{"hidden_act": "squared_relu", "norm": "layernorm", "final_lr_fraction": 0.02, "batch_tokens": [8192, 16384, 24576], "max_steps": 17226}
Each number is 128 + 24 x the weight over its row's rms, rounded and kept within 0 to 255. Layers, rows and columns count from 0. Numbers have three digits each. The size before them is the row's rms in percent of the matrix's.

# layer 5 attention value, 256x128, rms 0.526, rows 145-162, columns 64-127
094:075138103153102097147074168137079192140114124135116138096126111087083093147167102166184119159133110139114128117106158132146118120094176156115105139134148161127116113149155109160142097155128108
100:110123135114153133108168123148147085131146120150145122154092134111102088147152130126158147104126117084100132099138125115124140126159113122097123111110112187132138131079201134118133170147139129
083:108136132132136158135139082184131119124087099146122135070085147173143110150158121136127131131148121114114123103163131137173091141097166131146122154119168136177143115137110095129124112113104128
080:130135160121115111136108116109119135177123095124122161107099148162138147140094157146147167123120110152113158128109169089098121163086103122162075139173145146131130132107110152128157116163190117
103:123148138152159147150125145146147147063138155169159110147119169134147113140128121099112109137075141166120162100150127110118150135111135111129117154132133140141118112124149153150123123090151139
097:165142130163163100116143118111110136105126099150113149121113127120188125149146096121137171144136108118126129177138133173091144149095132155108171088129090110134142117132077174124101130104115124
099:162119151111133123121114179124148157127150194159141115150078088133127156099172191156158122125125145110096129129113130147130101107146153087104142152160115137118111144107092112162149090150122168
111:197165090122121148127139155155081117152159143119115094116148145118150115125098124128111144163114119107158137152128129089133139124132118095156089114152090119140107126096132114104102114103160119
099:111156128127123144123133144149165110140138170157148118111152145139101171139143099161086113135087122134172099122140140128117142121108174128154127136129125086144124133143139126125123108096155151
121:153085153130145084112121154123140180097083108138170119173117158095168130122114128087102120104125134157120134090096132154121135125121125115134130096137107129127116154100115176163189172134124146
102:141122111111085105197141095165127201157117149148129132114137143129157149146106113138146090132097101139132155143127092139115122101070158175139137114125126126088107144112114143112143169131109119
097:132126137129149129118150111107169128173152101147170120133126106104098114103129169062142105130133115122133133147129143146149128110166152133150117073101152157098143093100149107150170135093155144
107:171113114097086157094132133113132125112121120130151114140091120112158172134165147130150197121098121092143100121117133127147160154119132122141102139094150105124111154122116149140110156141107127
108:132129117111084136103097113139087149113071173089126121130084154125138149139143172120127129143112124114097128089145169102152112162117097122114128116078113152122143154131138113118124134088110149
101:105154145111038122146126147111112128135103132109097100135092145137191122121163122102107181124115121121167106141110143109157092117173127081101165126130111148131103126134112144104130146110141158
097:137113114115121127117120142088117097172147137130129123125115107135150101111146138125155110131126114109123108138130168131125144142140128181164137101132106144160117166132148093119126117136173115
091:141123148158149144130102094130169108157129147162122134134099115110163094138137136130138125111150136102126106092172133119120156063123119139103103127108128123148119116093120097096095128115125159
108:127100141137148104137132095107129157186115170116134171140119135170122119122127116184114115137142151121113100110074156114121116113126141152152146091120135092151099093155134059117110141152139153
# layer 5 attention output (transposed), 256x128, rms 0.374, rows 145-162, columns 64-127
093:139154111150096150098131065130139105126145166118101116185091101175104111147119096152107168109121120106155151103091141127140125145144109137120142112140138089144130135098144110097129159136074123
111:200116145112136122102084125090099175146135094138086144164115145151109151130127146107099116136153142114109161183155162118105147139093154109126101168139122112106148118158148179155113153097090138
080:191119106156139096129139140101118128092088135068162130143129100142131127140125145116116111143162171148094150129117116137134161130149138103157104149085113086086084122120155117128126151111109111
105:153115157120144145125125135092071106143106096117143102137080082100113094133104110072131124169133131133127130125099145125177163110162174151140131144129111091119179102161078146131132140138192148
105:093106116118143158157194160104134122143109128102084116167162144141169141131116157130140088125130158118110149101089099137098067142094116128162138132138097105081165109111140152099150121157116118
102:111113114122127086126117142147111117148131139100145107104130101088130127110116104155123112118191147156124041126106108130097129161133152108115161120141126177132131159142106136132095122147140113
085:128133154117108171114140114155163137114156055171098146128121093124083107121149145143122163120098138129108145149114158113139086083143125155103155101169144151115126142131144094148113129159138139
105:112092143153150087135134123143141120113104117140153174126173107097160143108175147096118159140127155131125173077139057142110121107132128122148135156112120089135124080113096142098186164140137143
100:118121138077120073143113168125142118126093138162146148148133134118108136113109142087140121122092096163117084134166133110120105115142142151142141127099128130101122151132129108137113129103124120
113:127128105102096129143182137137163104120147108099113137120119132139164128133128152138161082156133150144126174114122160142112134152145125110165180131165147082114136140132150169116113142136135132
095:166128138121195149115122134110134134094138083147109119115140144146159127126116085101108093078135077128131101138136130123116168091135112132134124151130148119133138113094148144123131100128110123
100:106144170113115129119112087148147076135153121182120126121145151130110154125158124117084131176108111129143116117155129110101106099117122096148139116116156106125101136112163149169150122101114074
100:147099115146144158145091154117117153121169128152148164122119140088131109074076136160126124096131136095083130149121143140135132111147122149154101115137127123118116121118112113142088099137167128
100:116113141139069159121100116161131111098115094136137140121134102139111110154155112137152134120089126100109119142114117097144166152147119135137135173131142085147139094123126151134104102124143114
110:123144156110107159126136095159133135134096107106124122082120161153157088142122158180141141151152132128097118150127136122115149140139145129121121076112142179179133143123115076147088102135145094
097:128119095162140181105123125142151094107099120086120111142156144117112082111137111163205133139210149147128148161138117124159118131134134157136140104170151155096131147149151113103096088155137136
096:149123132206156153096144174114151091106107145136161089134142153118153097098104092132165139121083121114107144140181134121134119094151134152128105129119123135101133131122123121124148164089091137
095:117126139139103153123154128120119116137173095124122127106150131117098177128151082127143117159120143159136149112095110129105179168102128111132153139136163105133119160132150101152088126115162118
# layer 5 attention query, 256x128, rms 0.483, rows 160-191, columns 64-127
085:124094106127112040137155119148133130085149142140129131104156113088087124112104149092113147136165131129147103160132099124108133122145106137150153123147147145109186148147097144104124169127135138
079:124110181133094123144102152139142148144121110188165154116120112163106119125090108122158178112135136167127117118116152113098125154117155159166132111129138080164116112141159143156123114134100117
077:137117126098097149107146161125118100168142120172129158117140091100114115159100148120103139124147114154104107114148141166162126112123126143164153106127149120199140124147097127171162134083107070
095:135161156137118121102041118085141141178141162115162112134128147130154121134127136148151127121094167114107112127138166116111110094123135112109110112125103064172082105141145121119140109131105113
087:131128112090114108157106138093137119123116130132156087138127142133140135170120129115122107098104148113091153146123121144169108154109083167102148097103127104164128113170110142102142125142133121
097:139132154125095138114114165147112161100141154118134125148146087121098114139088113133139187126149122163134151162128155158119109129144128087102107144117098108143093121086199148133120161128119102
089:121121122178112148123143112127146190115099106165135087151112138136158105093155139123124125104098126140149093114112099134125152162156157077147104116131140162121176126103112143128119176127166162
105:111159076116155140126140130107151112137118089169155152113083088109149137147123122135107079098101120109159140161163190176178122143108132157103129102118177154168098132149162150168148129137126111
095:134119121128137132142141126108159145152118111152132108156116141159124119138144129152117088088119109148095151069097042142157097148127127144142136120134126088123077160128115144122194111132124153
087:081116114114108142112134130110182120135126070096136157103124088083139120129155115085107113163107151099153155153143131173157136132113134155145112144141148109094148125112161164139132140137112127
111:114093108130140117160169108130104124140125118093126109129128140085153125116145091136113128150164110148127156149095101118131095099123139130127128094100128155119142116156149091074146108116100139
103:134128113102107120102103134146148117110144143104122132102112129126128174084157163152101099104122116196165131113146135126129123112140117133107132077116190130086143115167118102168146122154127134
091:190112125116120143127107126152063088188105134130155154165137135108116110099131123143141128142154137131111099119168180149130123118098159147114148136155126075130100094143129119147094070143129091
113:106121137172140087121148164115108138140146121121132151124156123158139103145138125111114089132168112091089067120136095150122151118166108144119142127130101111094134194105118128122141096108129119
095:160135115179143107110139105132147142136108155171140126116139119107161121137124127119110088129077111141148114138070137120118137147136165177130136126150133105097151119145143152106137146112138139
093:120180122137106126129110112134108113123113129150141191113135151119185169091097108146127137164154100178105138101097120153119173186099120140122147133160134173088113083131101122119165120098128150
098:138130166159134117186148117147152083126107125113155112112116163087121114126147121113101092129143173077158112069153132098133088104115116109126107124137116127160120098134141120095108130111103121
090:128129130166091113144105084126191152120145154152169176130100140086123094131094141103136136126100123119216108111134081146149154096123118140097119121102139119143136141127104130125117120122142120
105:126117095121112107136174154089150141066096111121134124145098139105123087158123135106102150125183126148136093099140090148117138108135109148127111142127098136126095143136076147171126172133128102
099:135149127139087143121149150113145173148142111095177139138116129109069139143117116122143138118112123111152135085111127102153137105083101153146172135151094098154097124165132117100105091139130139
110:136112083135122143127100114124157126130111148148138082090167100118140117149144127129113119122117105082142131153160121127135131200145154118096092151164134155096180151124121110137133162112121137
105:116088141139073158121105163131155099120101093114137105132080109121170126136160133126135124134123158074148128124110158126142116140104131125111092095137181148102129088141136080102101077122111131
101:079131113167136106141100173121109116129127140079095099142114105164136142172118143092135094185122134083129083128104174138111134124141132061124165108097092129148124141123137116090153115126122110
099:132156138130114117163158104124093157139141089152102141148148106115172135139160115134114123130079107088155073135128095111139083140101138148149123122119167125131117090134154087067100173138158137
115:080122152097163119102143157097111112118146098101138136136089106129129067131145128142162104151082111153149175131098113124147137118121119097110039149093143114137179145142110123141153104122110140
105:134092130147134120154091068137105129132124126122152087121151127133126144094130148127168112116102169122138098146185120172061140112139119112145118102132141113097099131153121137126113123097119164
099:127129127133104077149135159136139102146116175089109129164140111138118136114108149123103121125114124097148132138081098126107074125096130096179124096075142145086124116106127104101114079125130197
113:137139110123137117110116128097126135109137098177096154133145084152155115113128119128116116055170113152082165174106157143113179156105149147109143150114098134122108133159131196173096150130082125
099:118145120123121118130132135131121150119160093102110068120129154154186117133119118089107125184170095092110136102106160115098136121162131115117133128170118119171105092153143136137162127126105157
096:118102103140173147103169119190098186119100141124102123147152140095144110147154124073124126110140109124140146129163118123129134134133146178088125146129120161131116094113102115092145117155155115
101:113150128109119135133182114134081113129121108126154148171123135080130170135147125100133139121100139134094104166150148171110121104119113124156135100108149146131152167137115108122121161099116137
110:123167139173128152104137159104176106180132082127162066154114139156119083129117123155181086142143103146121110134163134150139119130118139139114165120123141152094158127114094101106098132096136103
# layer 5 attention key, 256x128, rms 0.471, rows 160-191, columns 64-127
076:168147132109136169114118138116149095176143118100116094106104145086155106134154150140121137125182099111100109066138122125145137151127128077098181138080126135136107099090118115149115098123136120
076:135103100142138123127137144164147119123100180088111125086170165113075104137136103125152091135153089142116114119119137139135097142137116123110128105160094132151160132094113135116122145097101126
079:174113099151146104142139143103126145110102147159118113094146121172128149149116128097127113107131127132134118152097123113145140132082151168139113080100118138097152149123124132097102135107110160
082:090113121110117117149121130173137135129110076163142174118152174145094144112075135130111151123108114136111151150132110134141115111107139158165126123113138128170176150167145153123194126095126151
088:118129098133096107104142138114123136151080132153128190088132126126140173146134146099154122115126134111119115157111119112136134124137135164139124133141130117144113125159134180141140176089118109
087:122101097094132135157116132109126087134110151142095140145126134147151114120166108105098123111139184101130099166160092107141140132122130157139170122140148140109131139168134103127123122093140154
083:156099179097096149130129143133105161146104180160085069128099148135124120140162108134136142136173119108094099135068131096112121112136118105115163144146124103127136140112131096154118163143123116
108:130112089139178130136120135133106127122079129157087148090108101122147174139166113107102132103102142165159148142108119165148116111155118136065097128131146110145099131116141165127105150132131139
098:149162115080147066128095121116147161133148140159090137090160082144129139137129147135162129138141137118134153124127119121138134081122080162172116159108120091157136157130147151099146126103113133
099:153152102169115112094116132151194118122117118122113132133102126100097131171104079124097108091142152154127140109162122165154146188110128153152128096150110117144143147144187112108117123089126153
111:096117148106150152120106101112148133117142152127095066125143099074191065136157123128125090127126118111120129124133123098122134082137167138142107098143079126113144099150121126111138110132117132
099:113130138153108124125110131129199133094113161117100141176102112100096148160142176131115106136111175107174165146113143099087104130130123146101164120123139175096117136144158146109117126146122083
102:132140148076115150122162090131139134136125087116151114188126105136115120144160174142160164149093138171145083142135133116111154104149143170128142138121102120136081096102148135149127092124095065
105:120142179173149128136130129104119133156143105111119131113106112122113098125124119082148089110106096148066144103165095168140136123142139108130120109089142103125137143129115140125149101144151106
098:146155049148153136146132147151132121112180155115100118117136125097113133113128154121171129145130128139101103109136126125122156145134132127117116107167141100111134163096099100068122154083137108
109:146160142156108107092128094092102114120144162171111111146141132140164122138132113172140140148138097138110138099157125124044121169075170088134089093114122166130143099112165167133132157103108118
113:126112145132132135171144133152136118121106122102141160147143137110138151155174131095123141114107158096187133102116142116198154102143082146130128176123108108151124151064161113071119136108099122
090:128129175162154111117142129169115146075107085146147139149182160106128132107104134119116093137139092128170128143131149110109131137095167131080159127113151139133119128105110131125128083113123130
106:122104147145158077162066133107118152121088144110117118117127087142116146139126115099126122093177138175144135103144131125162122113153065144140178164167113105114113129125099141183104106109142090
102:124110150104119082136133150117099097177108122123120174160132152151137128087148092140102074138122169136136134136128154148153133102085149108144128130105138102130091145161137144123106125160097105
100:149152105129136138114166133114108126137100098149124103149171106140116143130107062073085137149101113122135149126139094124155162163139064139095114143140145119098119143088114119133131110111120164
109:124102156137117139145117134153119108143124100138119105116096083131124136142135092147100115117124172158143093129105134123177108164146087162112087173123130138134088120124101071116089145109094185
106:091152074204140124144123119154106145191140094113144090188127082121119138140140136093114149119102116081098079101108130135139130150094138132132150136100141131200133124145127122132143141120166106
090:099095119148101139146120125142131153075140093143117107083131126115154127123150117126139122135099127086111107124116122081111133137137137148144136126121203100113117128152160086111132164115114137
101:046121143140130140175107146137131138085081131146128138099101122137173123116094077146123145111080117140178135117129115126140091140123127099121110113133164113104179105144116149143161133109143121
100:140109130150159123111096088158117136156111107142105109153133131173131087121112105101122139119106157146122159104155100124142089083103025154126119134113162124188110150118138112118151056136163166
101:093112111116138133128122105132144119200148158090142077157116147117130145127098147138137093095112121110102117078082102118104154146112130104150131083095144156140150140138132153112118162138086110
109:124135154118116076088085142127135120130130165137108146161109133150125088150172118109090155098133116133129180133100090170113117111141126144090116132146069112101075116184152127129069136150106145
109:163111110113111130111118137148124115115135133112124099101111100095177136150140082122077143169157153129109094135092175152121116139124107158157137158147095148110115096156113135159156145154184129
095:129150122191129119098153139144113115150109169116140119071103140094123092124086143053122181142081138110169114153101128131140138144134146125140153111148149176161151143128175139118152082133110140
118:118139108149121141136092108132124144105108148178139132103132152131161133155120135124128129114089136136073128099155121093062134131111158144159098079125121128105147164141123111125123116160172131
106:104104097142123147101113120117216085167101105173109115165112131166109108117160125082142121121080127113124118127116179142115113140127116091135141130135132098094107130118151136096124118145161150